python train.py --n_layer=11 --d_model=160 --n_head=2 --n_kv_head=2 --head_dim=64 --d_mlp=448 --vocab_size=7817 --activation="swiglu" --norm="rmsnorm" --norm_place="pre" --norm_eps=1e-05 --positions="rope" --rope_base=10000.0 --rope_fraction=1.0 --qk_norm=false --attn_scale=0.125 --bias="none" --tie_embeddings=false --parallel_block=false --init="normal" --init_std_qkv=0.0455 --init_std_o=0.0108 --init_std_up=0.0455 --init_std_down=0.00579 --optimizer="soap_variant" --lr=0.006 --beta1=0.95 --beta2=0.99 --weight_decay=0.034 --lr_head=0.00826 --warmup_steps=200 --schedule="wsd" --decay_fraction=1.0 --decay_shape="linear" --final_lr_fraction=0.0 --batch_tokens=16384 --seq_len=1024 --doc_mask=true --train_tokens=84330000 --steps=5148 --dataset="wikipedia_en"
Each number is 128 + 32 x the weight over the matrix's rms, rounded and kept within 0 to 255. Layers, rows and columns count from 0. Numbers have three digits each.

# layer 8 attention value, 128x160, rms 0.211, rows 115-127, columns 0-79
093114132094186126157055136126085142097131109117107161179135228085167127175083150120167208040094192103146193100095098157142169099138086090171176165145156147116079139112143123136135110132191092195166153155183086185125077173153130077058169106
157097117135102149087081107159143158138112124114187088172123048166106202101158182043148121037150130154120143133085138149099144151173160155147171142052042102079076117185145045108140173129127154121118153068135134133104125083128148142072139141
173143096169164135067229117162149181054093128104098058133081110150115124164152085038184072102085110090141107106132151062148194027187133114073104149100170195154090156128163087087193114085134170125191087051172158226147048105174143079179183123
076085158115105123055134081116132152136090122158144158105141116151161126148110105119118097115130125143173114091128098134142065171075159130123132174217141189064103109150156086113195143102119099081187095144196082147153147126132093142143083143
144101065155186157090101133065106090179032081141146090199159116204103210032169172081184069225090113095099100096118127100067204161094124159142171188147152149087127052191069153142140133122072162096152154090055136141107095180119117121085043166
171134175146114139101107185173078100123168105063172144147163069084130095069140087162143151112117198107111146069147058042188141131086112113113124184131093155162086075084126139099171115102092173113124067078206141096158156094145069195130054086
121145164131143176054071063126086156152165078150097126116116106149165128127161089110141118140128133107098122110148067168155092074091134150092120106102067081153099161030076119138105158132123194106123180109086132085107144143177164135092122162
141141093120132102184111136180151100132176100153125091099144111211137088136071154175093048143145214113083114163151232173085085186195100055140083211105133127143067131151135112127094134187123140134083094112111082054155132143159128052122159114
133094154095215136120113118067184117145049104126235165117114193192000108101019118154090193096101132108225112040125103139096098148124143094216135092087157152140203175063039145105186091196132176136161100138117107158079109200109077089122101170
165084041167095188109070156064091002139131170116120106159133099101111181230179166176061136084088066044140120124190105207191086121133130162121075099089126141104144166164134097119128146084207147154168141206111173040146104159143091076113058105
110176104172156084075150154197161152151185072157158148142185175070099166154085092162095094085146084078107133119147131039075096170151099151162139163127124205144099073135127138111069102138102116081190090162126156167115193175146152129127215082
055139063177214109102182109109080091127132101094123126106164088182179099127071126113115161144107175119172143112094152071117085212164151165192140049154090143177101125130183117197152143106033106120138175127010107175112044099137230085111048090
012150056105142119107143179067146151142136135147094134169115132127053109116105100106137192137102078083166203095141150106129158221133099147069094118141118049148069147130150129110121074072105115165070184154147117080196154152131196175161099171
# layer 8 attention output (transposed), 128x160, rms 0.21, rows 115-127, columns 0-79
151060117089090113140145146123146131170169139077096023063139086169102056129202118161092044121180125092114106170119138072123129108093143105136139081106109182155184040157129157189200163133161066061174033172162207044018123099110137156203159117
150135173147147120167163048121080116216217134117107076168199156160113098129101137157086134128148142070152169135160061153111155098176067126103119045089221157131071148114104130091090159125186173191138129194095140106109148125084093163139129076
209131166144191083046078107150024112190136057155177158143168136118136104061190213170078114156119160109137137163125070140126064141083105121178171124166119135121093153135157210096117145176155086058056130159062118121088177010199175080130117098
160115149215092145145201207092080089180078133076109139165145086044151114179152155059110147073154127099106046075070163111092165137196171095094097090079156122167160114132100128109081148204080119170098172095093123092108101138140115136069162183
097131176072132057056159118159126082146118120095080165096126092108139142209093058110116205162167175117163255123199211190153136090105118146127145143118148142118087158108124129139186175187187114154148106118206068146188063096110137207149160143
128134150245147116113139145107177071111139135158097160078057048184037229150072234146142190094146128125107127176055106095127110120135073183141166117151090135131016128118126073210110190165091089220158147114145161092041210137072092106099156099
118104155160123055195156142143099112117069143152118176141248115143115103150066134077091114150199159136162134153177125097160069091171098122201021146156106139138202147168141146159197151148068090121162173083147082109137114127093111098141136106
110094148158090074080114182121164105183021138157079095124174116080086125124179168186161098058136092162174143132038094143143151113131139131121130142121143160150087196084073193103185127015133155054149071140087122079152111140189122178106151163
118113093151127067168066105097077137073182136081112147137164128089087144150207053088162029151065150143152195181185145149129135129148098103135121163138135149134046104143130166159116144102197149132071110083169075134084124057057154144184117125
075152220179078074203089086181151133143171119176146101160124114087116160072122075167126102118227134101126182112145165144067161124128150152187164155170196126129169120052122162103091108173118154077175106074142171141169136158137158153245122117
138133173103094102171119118106096128176103207078193068073075101114198095085188117053116165135135157174128129124114132163125109147163174182167106112121207158184142198083072182163136209086106146150048166023047130147129159097182121196126084146
160084216054111098141122067121198065086112174071151067211105118099144166148083117116104106097107210117070120107165060086188115118131181152162092102136090137103112133151135146165072226149183100075119126121195070142064096132110063139102086142
215113073101079114164164093158137051156207131169101114145080166089147124131170178130156103163150084139081139143129123148186109132147147148208101143136117145152215162132138128141065167185144155176188094143103043143069184103126138192141150154
# layer 8 MLP gate, 448x160, rms 0.185, rows 0-48, columns 0-79
120129100122106128149133101134084083080158094139145104156071168159128106176150159122102094137109100077126210114082145180149155121085113142164132114127164136100124147134111169153088137128138146172140110124153157148140090111067135156039133084
165133116133122084082115073106155122093116164148124110092161111110110102135148110129163123145085114109126104115132149136144104127163104089170027139110173127116127109111131192094084142136114109158162156113153167139192086110076114052158106125
123097124163108146098109156098089124123127131120118183156109137135125127156085147141094110142119167164090119116141148105144144141106117108089147146166125103141085108113109081154132099067166153128132132094123097132150147096084122130136134118
125122136111102131179171127105113077117132150102090110104161153132177110112141106154100116123082130171094129116145127094130091117178135111094154142173144113169133073140086079185191151114136087157143162098174112088154091150176152099097137115
147111125133082076075127115151075133183155121117131062094111209110156138077160112102138130102161183106144042122085058124102126122132091097136143135171077226126197103136147085163111161121128079134088149111139214116120155098123149105116152104
203114117167175119119121156134148151100130140084090167102121107156111056162168100123153099175142137103185138106137107131124105180064142098204115098216121099158153150083108161128092168130141133119182105173141198146165121146119146122103154169
139147122080125092118091090155085111175176140166152126177103139132168121156136181190135116106121143173092057075101113120108097085118120083084144105110087149177119064128086172176150131136139115120110158123120150178095144121084139132148131151
206118124141133093088118131128053113142104162128117087099091164161149105144133155118167110135089105180140185119146055120154126095136145126142072173071141168118107135110138160098110136120169107114118097072156141148114122163105111059079131162
152121132094184027071125073096151113188109089121155107160166070122125143138154118097157130109197143152092138116127118102118159092186147117169172125141097124092146068138157125170102125090150081129095115121145200057104152107114093130118087102
124171162039090143093137132121154138105152161144135174119162121115145152107185125106189175143138055152116152071161124153149076166133118152099138174093105160169145135167148079169113127150168083125169135153180138131161116117161136088114086120
091122149127114096120134124155135146111164127109153098132165137146102130169146108053131203103093190122143141156210147161114148111118114174101131091136141108083191082119138155175121089100136172067156110115179130130155119098149172100160118105
163100124120088182125124092106141173150140161126140167143130124110156105157132153102121126097142131128095123177154153125159076150185107122120092088107165126159102160157161169146132074093163122166139126108144172170123138145130127111115075114
083114110095122103147080197079100150112145155151108124143161131174114088179137175118126126164113101104140193099087157083171113153107170136135170109118146147125139125169144106135148120072105118140158066046184086154093038113163115098121131164
149112130110146135093072092145141141117140143138083097138105110110120135124183119118182114170119153135104187122134129175160112185117109199118145110094089120071149144133148063096140150084091143070143126151143127092108115150094126129184125146
063124176144136103091052132136144120150147131132195135137141063093140151139141067095123133125129098161117139116105158163198157085177132121145051136126121138131149154101141126104123090186097151086096122146125125150094179106130088069059191080
058057092100064152161121106158123080068148113097127031158150151142115139137058082105131110065176101142128105143123074154098124102118103141100130176088149136145102189113149152114174146126161139137165113107167142076076118144112125120086098118
135160136127095091134133162091114094240083113113148107129120125194174101078089144164092106202149127142119142101099194135166165184137167074196180127132163144148166108125183094136091122115098122111116057084126164101184142081152061123157108138
167083103133142078100170143066063105123112086143136114177144150120143113131170179073122120126116178137120145157123129106084098178135153161127116143177108185134084134127117109070088126122122072135135059212172177090094132132042153116078144136
120158039059117145176122148090057103180100154100119185123119083143201135162145133111154152125083133057128153182109108188175152107106136190128146106103094120111140104164179120147146196019058116048138092148195159195114073081165144052113156154
186103067046151142086135092147176118112030182152175136149099148101172177135156181095111141099229089051071168106159136125153108152191092088130204161105136068115121162120104063131124153081124145121151120127148105144132102108117119140093142128
130122113099126124177155123158123149124112178124107129157039155150168109132135095136129078138169122099122117157152143161120118125105180129151079079079112132130167160141157140131162179078071173169090097115120206120076141078109136115114130121
133190117085112103148073141121147103125150161093130163187143140108136111107155171104084098138170069081074162117123125151111136144109105146185134074166169072096155047109132152108121152086091110146206148050126101145102146173093100104154127190
083126137152171072158168104083116092166154178061119124155213121100122192136131189133113137161105173092119127106157109133093160100166123147151145132115072173115118116050069153139111151113126098168133115092136118089125130103134225120118088123
173136105167161084163200132091091092145187098188128148180119118139167139103162124104162142146131142139117076133093094191199061168164112174122140137118180127106142103132154106165113184085155130125108155186146066078153183136193122116085109123
130131176117094081106104169158156173125095178179124116176132139129123105163126099139119101094103131135128115137090150110130065131132145109140074153126179141137144099103147136065124139131181127097155185111154174186141105124136141099114173096
108200135124164135183187151113131102072120173107107179173176137160088078194132134124163134170108114125108125124117149104110108180163096091111129149163150142089145118179151148144141150109176120103135169138133134115062143139162152110123164130
143174145121179094155097112149118112118108189162124142147132120112165140200153157127140091116064156125095091155149140103149102177127123135205110127095167176132094172160161118122080173105100131068124083106146129140160073122123114133169155169
150127195116150167034106100109119134161142141096118124169113120192066129137196097123058138082140130168090173137137124120148090119151095068163086102134148124109132118146170149097144133148140169144100149121177069153119138123146126131126115107
157136142135131147114158136123119098078183167093101124111131084157069136160088102134098171156087137104132134117132109169092116129101079078086133134112092120133167130113112113194160111114142161093157127115142112167132137206125151111117151089
081119169146095062099071129072117168119142187102144094122117090164178156172183115133101138144112140137192084167141125146128104159080126161147083148128101153145091143169214184182124106117079164128104158069144093096134106107116111091152126091
135154135140146133093082151055086186132119105135077151149139139123153141127154086172115136150147111114128110104150100106144144140108142094107140132135092140128130106135082125144151129175181128116137142169118185121122099118112114130167131134
195176108139105069156114166102163191132051119117162105109053140114105096117111145124103171148159103091093121136097178144173149113115193152096131125153129091121109187119102142144131149197143122151115120200140144069130096102124112131113191074
140116095100100077110123094173141189121180116145153111103110116124119130136127137133193109140145183087134122115073167081126139176167166141124186171152132153164124111123156157112132138138120128124119117148227168111094144106100098178127102088
147146086123136093168115116119146139107146107129103187166104068183120105109161161185133133139168089148129130094154178142159094084158088133166130195123159202112100100156197127173084140122084167077113136142189140098165196132128132097089178107
189155131108121118146163140136122108136123110145135117070113123164141102148149142123106119169116124179096135116077204087188116126137121101094116049185019130167105133109117155104175160068105121148159149170131130172151170160082113148085158136
159118175134082081143143173145158137103162124191166098127080093132135145138137118129119066157145082120125163138092203106049116093149135147152093066109121145136122081132110148143073181180145083117109180121103163081153097101105121136129118091
120201114124128129129150184112121106107178150121118140120109188146152068102107101103148088162120112112100097072059128110133169127117129093088172108146105132149131080175099132172150151155182142099157123121143126127100147133103101143106124156
133119121069083144125127122125158113124179120151153079194121172144143054088133116149090156131111125124147152122153114155181093163195087098150114137097134118117156057137144143147104155142126129135084113070117141134118121103151190136141123106
128160147134084138104130136135141100124120097182160076109134109066160142164101152119145151133150107126072102155090094142097126087105109176136168137136170096194133149099101066151192141073126172110084086086171143110127134177144118148108143092
175125089130184075101141084140152128105131197101168176106090155205136145238092155104165160097115114061171165110120130123134136120183094139128167097158120088088121110171125172161153117103155181126135037085123176129100165082130094114119143134
210101082109141121085138132175121093086143107147147162131125098135161110061140100139132165103134020125115170139185085089144075109091111089154120188137118122126067148171132162207098089121087118170134164149121148174139116169138162161171143115
133059082161134130118132136108109106135164092131151165134115119131111113178145135104136031154179128086079121154110170139155137148129233096066136125102077108117122168176079141167204145143159100089151088079173139162114102142054093157154122147
137158147105141109148203070060177132147143094164135104146149129144153098161147080158164142144123129105158187089083068136122148096146145128039118150126140089167143125170109137146153140174140102123107104149159104112138146110099159139131180147
210108170105139148099172149104089078110142071185115118184137143203145144120114114125136131109169184164082098146102091113117168162139134112122146129144147122072093087156144135142128148094126133167135127117148135139089144196170102152140123167
129060088122113149150166193055102118053204114095150100140107157101150100163131160138107078130125173157139049156091131100171129134151107123128162122148137097115127163149139121113175172093141190090078093102106202149154232157115160145163178104
143121186180166133169104154152059136133140114137126157151115129169119140135168065143051185189104092105143095161154111085204146090122129126132159126109105115102184155104110104113108145105145113147083132136161111143104145125123119150106118177
100139122157088148133134081113132142065136147102124134142132111121146073173113108109076143122104165122146152119132061089121106115150195118138153085157159132161135145109089156152156097169158133126105161136126117153112182173144080128139141140
113102157098159086103144084154166134180145182122138151213064138106150119112170121076115146096155114123047128097140111170121186083153146133138154130068134132110143151090167119156161178193106122141124112147125195162050096113072145139138150074
141100160114129167119133097181142114146114151107116169163120116112155101154198081096139099187096126131173124093113155090110142089111108116136149146162088120122134129153136120183100137115093123081084106156136118150196138129190163141083161125
# layer 8 MLP up, 448x160, rms 0.176, rows 0-48, columns 0-79
176124081135134128134111180151116070146126147143077119148100123139176138114162164105161172179126141119148132124198152148077120129211133144145141205106141146124178131145081120090139049108145124099116119109061170155135134176133142119122131121
135093120116087140126073154147135142153145131153139152113129165155146149123183113174144112113119121107116116145126137176118090139128164092093142116145103173140121145162104075115181144133126100034108109148147152079060177182038086146172162178
169113125160121101108116088115149082125143106088109142134094116140134169126167154176151126146147107128119155125133153164112087161149158136152093178128115101104135134157174134111130149118131133096050147103093155132137135187148155171164066128
094081154127113171116169115048097113104154082111133102166187131135155116116189135117131141163147076120085130185136104103098071116107115156116161142188144101128116102085141072157120111152155124157123177089161163096168057211130093130179149117
177167141129151151107124153128136134084114125091157091127062090118157083148062117118144143191119145153195056156209149088167125108104130118160109161168180141084093219147107116137107114207106148062095113110099121137134091112177146157100113091
098129109144086153115165091155141120147079112137127131104142076140116121148094164143193118114193118111113152090086154131142151097142155184097143137125193141123135090124117129092132198110143143062076162101207138082143151153149061103106154149
112172126124069118136078132154126125107090091115066079136145135126102171140124147127186151102158072134154134105143070148120148132099106155169119073137118142139127132104201125168197134104202107159100118070149086132097160125062089157124148137
097039160134181134130124093123204153153105112105150093130109099076093141129130152188131128095151127116121170167126179180151136120150126147148143148159102152130145107168174157107146099119110124159098165124113190164079107096138064097100113151
137079153082157208122150068193146069164174099091098144173153099140121154124121107121142138135189137133108124131162061096108132128131158140105139062172120110161126094103181114145181056075157144149185092163099137113113168107078153147101122140
174116087117110097134134141091152105171146201090099134100085142161173154159142131125111156113148173177103125121088110128124163115099098135115145153152131118142115068144131094109122130084072126098110095096112104141178130136145167141102134140
137167143156115117146099121098177101111157069103152113111143132134158076149128157182198139120112119114105076107126129112175086137123131133063137096129071156085138106140133122162099163144059197104133197157097126185126155073112162164122140110
105044102109104134059124155107112152113167162110115132064128094102142156185115119185173156078118124118179101114156160093093117157139153133142144174157098145128155139123154161138143114071179148159103142150107110165157131134124127204138139106
051146108176115097163162075172186087076126160101100126096158114077146162137128110129122091140146159137100173111153080160106099129106138132074135115091122111114115124130113127123161116129224105106113156066141231130131084147131126144060115074
098157134155109142120152100126168160181146098089155165111165135142154139162113150093124094096157086098103126167133136134159149105132086100121155094199092075114112158127127157125105127145140117111168132141078180091156091093110134145145163127
077096148108109041183087147132188094097131134100132132165141166129137127076103075117085159135149135140124083110143158085116151121147164111141090155145162173136058180123148062119109131189068158141076146132107092159132102176161162069130132104
131191083140121152120160160148151160081153141132160155073153130118179155085150161130183117089117155109131148151090170194178058133123117067089158186109094159089101157128156109140142105132097144142089127126120129151109171121088191126023163094
137157175097119114121110175178172103136142104100177182118121138206081085131114071130146167123120127174152094064118133182182138149162115159196090118091098150157149136155175134101122125115114150138103069097232115071158192208140091121125161196
142090104097062136120128184115138131104150128187163101101173153114146166148147152096079133144131119140180202136082075155110089058113093101115134082146163169052169093085129129132134174100097112138104168069195131143137138171148121108138161157
090093121068052140155113178136136159116144074226120141133145151089100138038143181178135150152134195130157107101113158144100165123100086134171193128169167103145133075130096164146105082090107109210178140070078071099124071184129037180137166120
111122125150186159156143106156093144099131162128105093110178128210110105122151135164097161167086052151106053136076099117126108098145089121128061125146173137112108111115135147104132149135115100108096133090091113128165134091132090123154108110
117138053114124153094120135110122082157124128084121141146139127151094129164157131135227088165074064130138117134105138135068139155147186111137114136128108123075114146111121096135158090139114144069142087141134160132086140097091135145167099132
057098133105188101068148087091096157139142153133175194152150093155128191139162141147167157079174164099194119113152132131176118160124134109164084100104159092136145101155161147164096066138136081162139133112118190142146137108117111143105140158
138193206145067077083102129132125129108139161123189157153051141127161066170155100115112113157167085113108157099173143139143157130165141180160189138130104125138149109130149076078143129176118128081076120109111138098112129152149163139103114119
118098155100139133144153172105098219097116120076089174178164057124116166151122130096072118112156107210114137111161130147159104164105085132142109115078107145158101104224136174102079143101141099116080120180121183129119111146130078076122169171
119098074170140092086135102127131146125076062114162144123119146072124109134096104124089152107091137129071176086092077177121168125110151142143126113151173093125157181145154139162120150095141106102096096109111146110048125116170127156101123118
161116084127135065142153112119140115222155119128129114160096129172084093118176096112150158108138092199106131110129157119117107159106100166113124196118139130134114179129142182154202144131128116130152154076123147149184171166114107088178159110
110126174105111132134161104196085125104167073112107126124158161135113127192069154147150116102155085119123075054086074115117162093042113185120042115134104099176122202121082117168152118125154136133162174141183105128138098131081115144157115124
114133146115127109072137112142167169143141129076177176175148061089141199183126114185132110088069155134146144146104133076099153137177070142091104153160120117161149144119102159140099131109107165143102167129156127052148106052191112129132181134
153132145214162119066097137089163136082145196152139077121148150158096066138101128125121160131150137111173131177131100166128147134136139111157097084146136112120075120126125142170119167166148150139122078165116149110093112099138130098135168146
174170076115081129183137166138138127104165111114131157168093109133108072130107169099121191148128059083146099169104135095146107133096129155117112161087154111095133064169083085101111101099104115138146150159094150204183114156137194118127143125
171131172134141078077169133168185134119107174208121160117115117102126136119129101087182101156063089129052133103115108094109141167114116160121074136115146137092153088094140153192082148210146123134131162200108138083069110182147153158140137101
203101118145144103129094115115175147132120127158166132225124131145133116092135079108138143125175119096102122107134087160117127122114180173185182073150107112087127120168151160118087137104164148133137154110181121118104137150118131142158167117
181106143077123126203064075113101137090107116171191111115111149112168098143179125142086106155104158089089132197125105168162131191104158099096083112091162102114114092136114114116130124148153191097153111165102117131145089115149140147161109210
156128128077120148184129155105116168186116093155118098079134175145115181156135067115153094158106090090139122141143083094145138150061166138135097103117099110125158135083109146155118115117196152167135143101107108124071094167152144078147122169
145187133138090092130117147130186124140132159091165098118101185127087141158111143124113116136198125108103104149092129107089156169104117173087150070143074154057151199126129109165097162118149162166104155123167109105129135148078100174124143156
099158181167106147103144112149110107128128143098137148159092155101161073137123162102128183133132111111120131143213132119126146102130092160164066126156156125142120146123167169107118098122089105132128135090113128118120120181130155115098155175
067087152114078166121136134151106143144131130138165139114126106093150112061069158096163117135043092116149156080091167105111121124089146126146122102148138173129114089085088126138056111092103133124123148084154049121106163101180137117125073145
133138133144099111122123136094156129069143120118160118141127091150076132101107155136152151159105106136175139081145159171143111131096128131135065145110100127164131109147142115102147130160044188095184089118111116103107047137154123080110132096
120135134167059197204176168171124112126135124162127126134103149105149107153092127205182123123047141116064168141100100162153172085124086151073134094104144119064105121158115178140137098076169142118160116164142121157107123104101123099073119068
074117094077146122106092129094190138087099211120197184092157143149116086106110097109132146099155151161134140124097116125122117157128137138133047119183116178092107103155084167064106126092183146161188141124110133106118152104153142131159173086
150164139080158058072075154095088093105100091170083149117181167115111162159079170118131133119119086170078085084071107120176112108118106147164139165102090094119097115077152115112119119129134153114135167158092138106167130070105133134178103132
116140143116127114150125143205109174106132129172140156131114172109115172104153128113175139180132086104150130188176072085041175131102077165108099058159132128048136159093099095137195155140138091156119117178145150077098134141096075161113126102
146103137116138161124105140166111152198131089080061097138113141169122153114116077103108145143148111094147130106168138150050110156179150115167127124138116176134057130109128168111162142141131155114144140179112085192208141108136136135076151098
100158133095110160143094162139099109131145110178070127130118162127101114119034134075115152145173143093130115153154112127155096138102125145145121083120121139135106104121170075127155170145154105175153078121105168092110140149085137107117082118
136154130123070129132108135062110117166119087173136150138152066146148165082072139167162044159159150124139131158061152140162183150150142168134150129146146182121107098070190109132091156160113129050163144182129142109159125120155065066131232098
149124143141129102135128140141202120095144122169101112151157101094092116068166178146135068127159136124159121176111108134081092164115092164105097122110142139121164151135146109076152141122071133124088162147130085137191107079137109128127194099
143099132099090111120180119192118066125107112072138041097126154153091100172115123142085117110118131179123144153173149102138119071191140097110134125139127099172084136192095143127121135109124105089141111137115105167076147134157145091153167138
150169111099091130124101143083115155162174158218208133117127163168145124125108134129113185110115107121082165135098158217134152117195140109086133117158119161159129092088155079123091139137188133112100122118191101065118147102166097098094158164
081112040124115159149139152136104151133086163118113155084108207105108133113211109119175151125099130107185134122124104089137124129117108111091177164113122126154098097128127136097159140131131108149141128133105125133134070115143184161156099108
# layer 8 MLP down (transposed), 448x160, rms 0.173, rows 0-48, columns 0-79
082185155131117104169111185116120163181133112122081147114152082122165185113129134107135109125077116138126119167142140068173188130139152133132141109127136127115085128149089099194113138069165121140109110136173042089110146073168115110134085114
070133089146079057135106203167124167148168175143157106123118143107071144165079182086131152095140141094145062143110148090113117129101120145152135147117095130042094177139115122132089061157143116112155157157139118152203110140138049108090124119
158164100075131106188099108154135092107131155139094126095130103089151122193161152124141144173134155123085101149122133113104134109047109141145118134083119158200105150095079121078167140094125119118095073178143083123143211156073171128135126146
157131128121137085168167199113076184125158108117190134113116124104135111181127117113180120108159153129091118137156166139151117154190136100148036118157109134113154150086120102110161110120071123160145105127103178140103117094165131147107131099
106094139142161127182136174174135144141157150183124136187142159121124096207118159102162124053156092083130128137076174150127166141056106153084097172159126064065095145200121144189147109114120153106132098207152072150066128128091169106103115147
099202115124123135137134111128139132155141153101109104154137141106132113148160140123182122141105136143170105130143131142093180173146121108142111115073150132058115147140161161151103151128210166109129178109138067181134119196186126130177071126
061107160099152123120086118139114204089093114112112128175154133126107104120127101150124176079099147154093134151137114145118138170098103170055102133096199157147152107129106126127145060134127126137112141128133150141153125156144156157077218139
127112149173055109158102120124118110158089131131109036095150092135095140134148183141060100090136147150134106086160149164175088099155106107100145131134138089154080119129111080113114159148072079086136117136159136082081123090155089138192145127
175101135084153018095116060114178134097128143090088151175127123111092159083123102137144129135103121136105205133085114188154103151155175149162133165075054144119163075136103170123083129112151086122167163089124164148094071153135109159132084153
136097160146144163123111104201179122126184123150174095146108104099122135094108127151135109170157175139123125119163124190182126138095143181130097144122159150147124121173101097072128151185180119130077096092133154131105089085123149160162095125
122151115082160053122115173109111094157203122130111101219131108130110126133074066136135110133101139113132100106079155106099097078097125110101106107114145151138121117140153129118074147117159147133114186135135158106161090159036151102132161158
165126170144106134138159056142142155121137129155116105162109140051151132087108151117129112187142131167132105158133093171109076074098069069078108134129152128161159104173074119073203079106162103113129114112100161123140126122178107161179133119
141089149152144102127133080165114111078125086118137179122143124153055160128160111185075118152098126153086077147139147134105157196181099147081130145108114122090168113072133211183175115098112135140087091145097080080169145121074177158110180162
122102155177143148145143105144160131174149160128080084162124105120100108132137080148168108113130137138129153144142115095164118103154113105116134141124129120178152100157141107092099160117092138138117150122162125098128154179136121092139103152
123127092141162067121117163117140120129183088167148131098102163148174188174168129117144149130154112178106115136045083140198114085095080134166125104143145104087111121175110147136166148152151149110116146134098100135158095097094135149153203084
142147155158122194161136079159086127137174172133134126148076088120166139173110146116137093183125149109065088141143140092117139134119115096119123057117076165143137124123177161156128141094145076075159095085122173118124111110144093129164153164
145134183091124157106108132136150075145146137115187110082157095129111131097154093092135178170087082142090158088133162178157160089148207099188080158055131090130163083193195124132129122121162111178113127124137148085187167104087143096121194099
127128107127072085144111126165082121194149165200163077097130183120139197108137063097083156141078073188118127140146136136076145092103072092110075145148162113133075086069143116141095157143118063147121107073134155175129094126103140146161094085
133103114112074165112137097158099196117142119145142091123097103137101120112126246115121122201126178136122134051047164129099115081142136136108078148102147089152187149158129081078118049128146138158136137038174179101098184146035160124133120166
072117174088128040137118093129116163133085083089094132134139121088081184176136148123107144172184104098095170117152094150131142110149116146170154140129132114101128160061176153144157184129140161138129122145171157086096108112084165160134110145
110184078153153110146182114132164084139096152129118111138174193140144135115087087124131131173116104132079163120099141141188139167174155154116119102097133113132111107113087155090184127149101119133133096116174120132171163140175159165106169115
137116075164136176122140116172189128167166072118051123131104079134119114120119069141093111072060114149159107125125115121054171154165135127096110160117095191126136091131144113179150176181165099145097131116144072122131116090162193117133156062
154182187150091135043163104159168111114146091133141160195097182154122118179145154136112163126153149181088105186120184060169134137081130155072113130123106130130116123146139081171148122128082093199100111117118150139089178167105151036135142172
135133223141099071118096175117130116122119163130157102159222132126112188172109138126059095122110114122135150158148132131136103154209156119157131154126069194110106145138077093138066077137142140095148178121124196114104139110134111093181162088
164093108136160183120119131119120114107113183184161153107156168130154146130178176162075136141183159152030177167064099191164111134144088132115178064099092159178104131052098106132111156127075168195130068120133156141139135091147126152091146062
143145122105122169114146157149128070144114166062163127158127103190095115141138095155078146099105158101096182138139134109090076174095159120154124105094134131094150098187190173170147126135166148093154127178195074150172144169182162080134153101
128228120117097170119113142096137131136138097099168158173126142060131184104129125098128139155118144114115084132171097094119105100184128130138137140157190165161119119201124057112112099187177088108107134149065119135089132162181091146161140111
145160119180124091134129117187057177140111097119127110069123132175152132156123152162185080139112168110095092073072111124168153200116121150141145154164139185121161113119086096118155140130152123064161164143153144136129141134178041107092170168
126114173115119177145121150087107128125150099070125154129118145145113124127140131128095155105138120140106140120131133118127153080133124079082173154126098142164155128154098076140144119104149179109152145147123126130157128142146110164136103070
135160121134174132113101181118142165131076161162084157165112148110105109080123134125216164178144172124127136115070143100124143080156185175124126142100098148102169116166063095135120162133132113120147064119137126120122120154147128104098096135
163094112141171109148129151143098114143090217167157170117120146124129072167109103109101124126110040178080151132095142170118135134072150135083186110043093085075112124105097184182090124139121166146144068186085114160124147075101137152123162148
150108178138175123146133079140133196085090197115106151178078161138092109162136109036117053178174136144192116145148082129151158142097113118124151113132100082180118144168167114105115086120157178126117066198171128165144093185078156128115110123
130143202087163127104116141100101156129121131091134151136104151195144126104112144170125111113132139094119032108080160111070145117104127145144113122162075133172154160140197144142113104126137175120142118178107109124133109146108129130151183128
104128096074132143156113116103144111181112179146133151127152122076042133107103202089154166145157142134178081163140193158126097151151110096114138133182110177055122155106189134183210130123166117127175130098127110161074129139091113131156163158
120121089128163128104119151073154101087237088116131124171120123099153151106152126151101159126092103154149094089140084111156120111120150068159086183095199090138134153152127136126098133144129101132080126106137115151054150107111158124095123129
099180147159133047133125178162142079065126157085177135107122082114144161162107053114164107117155133126123060124100095114157101157176111173147107162140121149068132122137110089068152104112120100225138112149095126110126089090076158156149102148
107082138104145133190099127163118140166122136138082165169118111073091113090115125067125119073138119132101159103150099201091167087144111117174145160100131084107114091201148096108094136129098170060187157108144131138106084114091121170082129169
158118168177152126124100178178157091155081132125106139103141103166130098151116194129125091067107106128083087118121156128154076192180101115132128125107128102103137191131106147129109097109153155157158123192172107141163152044133187165110131158
109116151122187116138125155166215142108136083152167106081134086165084183192061114118115113151141046179103059121151122131110107155107083185125168162116157141107123156121134129121108121084142158107181141164105160120151118173140120091167104112
097183064147134189161108150100156090143107087159057075103142138085087163169163157149126151122105065135121097167099177087092118123163158161079138135125144145165124107093173120112112150153119152122128118118156173080144091144150096155123112223
129169160140137092124140177187064105092125157136093168099083132129119162108114184132091134085169092119156160138098090127040096173075073131112095150097144066128170116162141104170155188102100173123086122132127095113091174117196134147093133143
151137151109145154142137139150123087125129150146139121138085191100184157127152170164174187157099130153068105111137159148133125138142074073105135100148169156147139152136092095078121143157105158178052144138124123185139204132099181130174114103
124148054150120147130148179125130113097120099112165153087119143123141200092148158147194145146192146095133136165159205092174107109099106122172115147122133122129157122103143155111186101075110102126206190171076127103151146096115161105134153128
153117096121177068150101069168119118192077112137128102060114149139187114134159112149129136128110156123143094089128111134169136132173098085154103172121168111111136156132048154148127118141153133122101129136134110115124090094126032167126134136
166147142117080199092148094107102152142156145130175134115146111126080122145093082113133080128144117149177213113143062091050085142165089142104108062116098132169106076176167094164115122136164177104197093124136134129059078063169157161118148095
175134163073108098098089158097196107141145164153044179150104167133113101111161089150183087043142121109095104099113133122079102130063075097113128111106133092098113133125089130146146121114102051156081107106146129174155135099123156116052149125
137157171102166162173099176183170167121121051151143062092160122163129128107152144107091178148114155103128108124136152118106153108203125100122131079124143131135135049093180109139195093154102124114132170130159155079122138115120121129138166205
110097087104130107116137136128157132156107125134156154109136186139140128148112143166145161102153126200201136099168091169147092175138124221140132097245097135140144096068129109062134089151147142180172109148093203092119118117132116114147130140
133157124135108159110144089123187079148131121103112151163208155093128086122141099139155118146167118127090157157156136151146098181162158136136097083142100125122172130192154123113105158169105128159067140112079147134151159143143138130170117157